From a checkpoint of a small transformer trained on Wikipedia: LayerNorm before each block.
Each number is 128 + 24 x the weight over its row's rms, rounded and kept within 0 to 255. Layers, rows and columns count from 0. Numbers have three digits each. The size before them is the row's rms in percent of the matrix's.

# layer 4 MLP down (transposed), 640x160, rms 0.0353, rows 8-28, columns 0-159
011:136118127078118130120140136136108120100101101109137140096129117090078175086143128141116086102123145132111160078127133080139167137104157075138150132096139134108087121160119122135088092146149135133135103104104121163116117155107113133124102117129125105153165115122159167142153140129115116164150110094107158114125098095146102108122132117150164156130129145111121127165136157122136131101159125124105103127091090174099141109102141111119128077109128140117171096083076134143154164080149129
206:108116066129103139133072162136084127139068124128145153112146157109148089138106119154117114129115130153133129144137128107009110137093111142136117168110135125150106125140117125122149114140123118095139163115157114118190146110127064140133147128135138128150130140095134127189139101147075142135140097166136100133130138111111133140126137138119127119153133111146116163114115160182144115132159086110114129192108138124117110150133126113122119116130129125136175111128131139143113152116130154
014:131125101188137161104129132135130124120156109138105136122131157142138099143128104135086098083119110131144121126057098141126086087103079212093128129151071109120128149139094115119148167119140141144140152149168131123125120136194095127124134147093116138151118107100145116124120125152138112099109113147154138088151138071143108113147081120122143123117148109123145096110167104145124079097149133122119122097111144099141108133111109113162125108127135119106092108116141140141135069143128129
195:166135075093110155150121116121167120125089123138129103106140139097136115129107128076143125090117121137119153167122132177203208137150159148121127147137134136128094123145126107110113144113190134120106117135113147151125115133076146099138103134131116088130159134159144128116112169083134131086122125100091138101112147130145124171142119128107162138139153135123149108132087118159141116101142144133135108137150111136110122138144117126144128145127194086132125062110124176150125125111154147
016:126140159087123125161147144214127111124102144172101130140122130124167145091166141130144137158152148136148144148140130118172150128120158073175123092147152131133121103155134117117129094123135109083088104138116100129149156102116111110136096139151137127126128154106118139151115136109136169124167173143163136130111134124137137135106135140141122115111126134117128127122104166173143141146120086137113109146126131149114127141149128170164158174114100197091165118117104154144110112050120111
013:171163138153107146135120127106087163121112148170151131120125205148106154121148126184151089102116157137132147139119194172133190145136117134156131138169136165123144132111113130104100103112121119106142132129148143145106136147165131126137122142121155131161145141076158125152110137095108123093167178122174123129156124124143130122122156122162127107145165144131139103108133154149140172154134114125083150140134095126110123137137124121119164141142166109137109164157139058142117134112139156
016:118092062132121100154136082133136111113137151116147118123111131151086113077104146142139115168148140143107120138116150145104114146121101140137120110095118122135166154162118149114107133105123147164126112157160159081116093121079077145126166116139113136157109169166083112104162137107126122101081101130145135104131122125116109125109163111152089169121113127113131146127122114103095129167120120179102138122136161094137141134138167137166127160125172129142127150114115080126150159181163150
161:111116116106107168161148147137171127127156119117128114120140147110147135117109156117138127132100102125116127126118115123203196115139168144139152141124129146133093122129135136157101127147153140117108151126167129153144133132069152112109109153079130149110135090140124115124127132085071143132121140121122177129140133130146149132088113142100125104129142084129121128098117091140142118121102147105139137189127131125126133084123104106136155134143143037129122053093160169159124123113154149
166:122139077119103105124168095137141131148143142116125158144111125144109156119106125124109109119141115149112097143116111161191188128133142125150113153144121158165141101161115124133141173195155139106116143133128159167080153156095095123124182128127131143119109106177140112107111144117103148127100138091117141160106135115159112134112143105127135068122146113157109120092161117132111104126160148104148131131111109072125139128126086122124132166103147073156124086101146160154117085121147129
017:115123134097134119152129104147125134127125115129097070120145096096179123110152166070148157122123122117133109164135092115127118137135157076135117030157122108112111102106178137182147111115155146133124121139074124127128152153136161132124132110151082147104143138124109124101157158143113168127129113100138145135101138138131185125142114127136119117125091142145100164164127147110152106106124093123150112118120133130127112147128105170122083170111129176084145134126108146137125146169113104
145:127104050104100121115153109186135167136112140103118143183106149111159097152119130135136096109101105187119128148148142160170185157137128129122158136126135133138129132133149143178131168133166154106143117097139136124142109138086166101116142159119113116097123078154116128137137156072134162140111129126084150121088112159161106157120137131084136103116127101154158109114128124131127145094119129149150121150115128076092124148159110147121142133122161144115123072133104137136148131143129134
014:145125143144123145077130125083147132130129125114156176122097205157100134143100105196123129090099129138136139093128178102109161101120113165102158161111098139129176140174090146093106136111120150147116151135173137125105127148162091169106129140119158123146091152130138119134117111133132114125113114124122105127167104111158072098128140104139133145124147154111138100113124152136081148138157153166148144121184118130127122096111133107137156110118142117175116106143135138127167110124135144
014:147140133184149089099126168063144115119178098123139149130138155145112076142114102146130105072134113105137086138117103146126147113128073157119151157090108135121150121132103118117128131131112108114154171154220150086129098095109091131128123143092139104131105105130118140128106107116109112129098124126114112124111098110138116109117134106129104163111120120128138118074125124122115131140145170131180174142151124137109145109114134124128122075147098088164142135149124126093140136126097105
036:157143169130143129142113159096160102119133076136155148124156115121132115158112113103110103116107114117146125132122118147201161090126120163079124179127151128126084120117113101126129154137122093120099135134148120168142133118134146124104111157081159102121126088107125135097090120110077109133085125140090150120159093136121182154141093161117133126143124143124133098108157101144159100113128161134119132143156128119118148076104119124108154121164092077149125114095178168131135108096139136
198:078108152139104165129107167131152112170145139123078134140110128152111140147090128153147119114076148130153123105132122167103090126163130110160118146101150154160152108131098126127124103141109141111137151132186184124101121168111130145171142156141142159125121081170112106103104100086108145130154136093143143143152136118137100096108126174082087099144123079140102145123159135134154128113135156122094124130138146108086144154131152132118127107129125095110120142083152116148093149146144083
014:153150139165166132121136160091175122144170110138129141142128164151151107153120167163117100107128145086168121139089123121154098132122117156120136124105098126124120127134133145151115157123141124190176162160177164143121156156174160166112173136104101129138121119132162123162152139155144132145087097129149167120119102114145152120155118131168116138083136163155153152138188147121141119127149172126147112131141110140134122135106087129142134141152150145128140140132119147169169138151152180
015:126106102130114143105140136088117135115157135108149127114176153162103147112101092142110108148156155129116146120142106138092141135172110180116131192142112122156162146159091109097115101139116118110156133130178137131084133133105137151150120155103144095183122070168125141150093139173106111119102107155118091111155159117130099135195133124121143168120170143097132095105100099127131093124158135153155158121135144095117117130130142129112118091145124087148087116127147115143142115146118126
017:093101090120115139131149090207106098133119145120095087130106111128118122123115146131130124157146129124112118128171166123069113147127162093173131062082117142126138124152156157163098133099109153147109131140080174099149122110152096135153155138173108151129112169137134143102174160135146144137157131122129177128097135143124151118123150157110105125117122099143128177141142164129100153143132113141109111154152138146146139167146146143160112141106155155151135142151112106109140170120118138
133:122156171117090165152135155194128121174146101145135118130137104127185111136142146138130100124105116140124113136126097132176153123131124137134117096077155168127115087126129117155096130145170130134111118127161183157142143146072134125133121160089116139097125081143105110130113105095080136113116128097111157113115127138160144127103143155118118102138112096152131122080110141124143090100106153118109130168097137106115133093113139110164132140179127078119108123092173127168105138133121113
021:138107090113085095133126104190093126162131125118107122124109132140112080133139136128142140153125132133112101120153136105098091161110136089190131063093099155154126130129124147132111119130137132123130105128100166080138085113148097117130149118156120160131099163135112129116165125132130161115161145122106143106074101134110118125119153110126069138123098134143108180108125155114111161152110093109100122142139138136119128170155143116164129126135166171139141126160112101098120193097102122
015:117101133120115160072125123188108104138159084140126126094144124132088107150116084110118112114123120136124114130197115119129140109118129151152142165088137154153140139145077105137144118124074121093139161125092132123138111104105105136161106177107139110168091100125124172146086123168101102161144125129076122140136154148141102118152120137075122150128145093095127114108080145128121158146121140121140122175134154116118106132118146100126137088141132107172107119134142130083144127093106127
# layer 4 MLP up, 640x160, rms 0.0615, rows 9-28, columns 0-159
189:112144128147118115101186099139182110097166128160150102117131128114103168138164105113125147124114116097138094137141128138131140109129163120113133118109087131124139127122145119113117117148125151150128105171136134134096084146116158130130100150143103077139112132129145082091086172139170111108114109106121129092122143150156173137140107107152144143086153162114122126095169116082126131153145178117128097071117107168166125140158148164137129128092111140141115114134092133094113074164145096
038:132136119138127134117140108129110180131118119136137128010116138036126136131177094121136143152137102156136128120140127122124132147108133148134178157156110125140113124115149147148152134156144140150152132116139199155136135128144121043129120128129147173124166143124117108139125128125127141114130044127147128132175131132134108095130105091110126121168133144111129123118120134147136141134110133136097126116103125131128105112104138138123136106118124152127142132198158136151111129130154119
190:134115102169121126149136129158093110120143148138113139101110105127106130134133052159127149156136115106143132120128151097122094125099080131135106149168122098138186141087115149127107105125088114137120143118133134111159162153151075127130127123106136155149102162137156155135204076149141110109106131160163118116134131097125136130112111156156110117088103174087122178174133140135156110130133104146128130117139101139142109131149172143133133109109097155183130171109120130123099125163159122
039:128140148106106138117120114108132122151139160122140132165150125192135124144132142125133124115126152143101182130165131136164120116130113159121073132130159125104158149113105126118168121146129113132135112161122145119124132139128139201128130129130069096114123128061125118086150129133133124126132070123146120123104142115133141131112117116151111127117127110194131165113124174099136108120035150135124141136154119110118120152114128122056115185140119126121102149072182139134149142132134123
034:147121140125119111156130132126124177121156152124139121122149135114134101122122134134113115118134134129148154126240126145119125092143129136106054157146132139153130124150158123134139129139131102115117144147135125125114169120133109045118169118125153146165137131076131127110151124131114173104120171122146130119077120140135131127122118151130124121167108120174152146109127173125167155164091146138130126126131160131135130147126148117096101060140124144134071134174167126146158135139165145
037:131118155123123148149141144128135113131159086125117129158131116147127155114093122126114094157115125096114082133174135134170156128132139104160176085076132117152110110160160143123146144120117134142180147144127096136146153134138149185123109122119173137098128090079135150131104106113124118130126118148087142142079140143123109149127132147117117117104142149065102047163125099169124124103157123114124128126133125145117136116150128105182155128103153140135093106179143155128125148108179100
120:151131114127146127114123082180092113115135148153146092138120141140117150146126149149141144154167129130145138129106148108048072138122146158083132139134105097129153147094115135114145122089104121151138108126111128110099139112164122139120150103128107133124130172127134154139130109160160112104080122124162081098109145099115115170152126118175134148120130174156143112123116154094140159116121112180116143118109149143148117130116172126121120137145089206148144201111143124119114114135130160
158:138116062122103111111138104129122132114105104120146093112171150127095152153159140117123118138173154136145123120117159104138103139118132158083150128098139081123143093145126115076152090088116138176120147095135125134110097108114175124103145143168147118127136111132153135174140133153133113131114124122174126137123149120087148145134128157135138150143082138117132114145163145109141140088109122196106164138082121204137128106120148172115080142150090155138137126121132131141144178118118135
042:114130136142118145124127139110117070146096119133123149018116125154116094151114133123159146120111199137109138120093129124163128121190122122174131134150165135121104143131043112145186108137130165135064116120113128124139096138090135177136123161144104105100110130141132127131143137114137109159151088114082135138159120117133120124151127149130107128116169113133113146120146105132114156114107121112145131153150151097099132093139126139112141153114123096126142124143151130146126146124093138
168:143125081152135124114125077132121128128120156156153110119162111136119167090117143141110171127159071075148130170131116130140099121098160111111113133145085096134152135154105119096117097121088137117100153130079120113113139109131092127126117102128144192136136179113167138134160137164141118124107130167184144104149130098152125106142153129122098166085114161103089136133128144079139113103118087154149133123154119131120089148116139100129110128119100157163140166156129112142148133154139163
030:136125124139130119136136117126135179128141124116122118192137126036117181130141102126100110132124095113113111131174130132119142149046137134125195103112088128103120122139176137130096146128138117106176143119146144128125150120159128146127103103122142157094151125117139126141110123120114132117141198144140132134092129158134131108124116090127126126111091140101148048157117116146142098142183129127122111114105084151141119161130118151129127117113141144137120121079141106131169130112155129
039:129118107112117074075130120140125160144157137131104108168130127153117149121130107116097102138145122096114084117109136138098128109085127114097092132127087123186144115105152136131107127115130119105185116131129170125127098119139124140124114122089151142158143125048114134148120124143134128126124186162111119115112109129112121133126117083138120119148097125102117086127124120122115130111111108130106130111113174114131127151118162126176126045157132134127159142032128155122151124125105100
067:148146097121147117126132082178117100095107149141143103118153145155130146109159137140142165151154115142113155111127149096049118094084128133088122115184107107152139142120193145118111118109138105136125121098119091085119130123171103126148138127118131157128150167159130134145106124154146154091121193132180096110138136096116136129144119084152128146150123148151157165120126163105129170132110126162101147126084138140160119142131124145122110118151096171141134164116110151125158116151138129
141:135135116104158112128185058150109129123136139136164087127131154115115130124173151159164153139160112127141125164121137103075122131123153133100104111159129095119075154114136117080142098115138105137120128123116142118135151070153130129100144093112121133141163175116162153143149124163168086116099137153137128077117146138115132134153139092179149170112130162135136137120102122109138142115129128146117145147120142160182101112132119116128116116141068171158144153134128125092136092113146162
037:116138112139123106101151113139107189110128085159126125022097151086117174140151101119115120142122123116141096122106122137136137130152133152141142133153106131145101121110095132132139121094136117133102113104126167158135091132124121058132125122117127169169164152167121118137138136135132122138113141140110124129088135121127108115138102081125106119161145138075133107099118120151145139104079126127094123109112124109139121134130155172067139109102122137115170139091184102167115098117123107
034:127107116105143130130118130135135147058124111124124120155149145055122107104148116116129143158134060139114080120199134128111131112107140116103156114120086116127137136104150138111165118115119114098132135131135225136110120136161102084119120100117211157142129137067131122133130115134109128090129122108128108123098140166116124100148148124118132132130078152113132124138120121140142104117084127109156145113106065142135116133149124157142109113120137135141168138144117105104153149128138121
038:113152157137112116142132148098139115153127090117095141081102092113141121144088152138138115119134115131124128130072118136189120135099112122150115090073107124114129106139100140140109158133135142139095112126121121145134122125118166139119141139141105103054125102156132117124104109092128110157113119124107144131062101096114122126116120183129157115063160127128112042141140080159104107109060131112115103138164125115094132130134136109092137139118128111105117121155084125127131121110116129
119:143127108121168113112132085145115133116137173140141107124115157126082169127144132154151174140167100103148134121132170103067099119102151130100126122174095094136121145097125134123123115104122135136142132122108128095107125104185137132122130106117157149113160176137143153140159134162170089120106133140171097100116157132089141178171112113160120156119126179136163130130115129099136148109128112157134132119113138136174117120101122137118103123130096191157144174124149124105122096139140178
048:122128153130131109115109149081146136137151096135102137131111114097141153117117133145127097094114121073168152138149118133184125138134129120121074106101090129124133103152155129112093143113110137150083138152113150139119129137118145157112146101124085084085110112150117124111096129122112106121130163137091140132133119177104134151081124147119146119111130113014112077157124110112126075109158136104143098119178121127133144144143119112154134154112132106117132098086136166112138114136093121
030:129150116111145108122113122129148193112126154127128124190137114145141106119149118134140140120148122141143126114146134121104115184048137132103082107115062126151152120132159157120081142081139133116117125124135150124115170123164141151128121109145132145092117135115138135126109109130112131102133149136172117117028105160107161120126151124140174142085089147166140094183129097109140125141103128119144116122128129135142128161128118130124118132157128137138156131077122169093160142139106145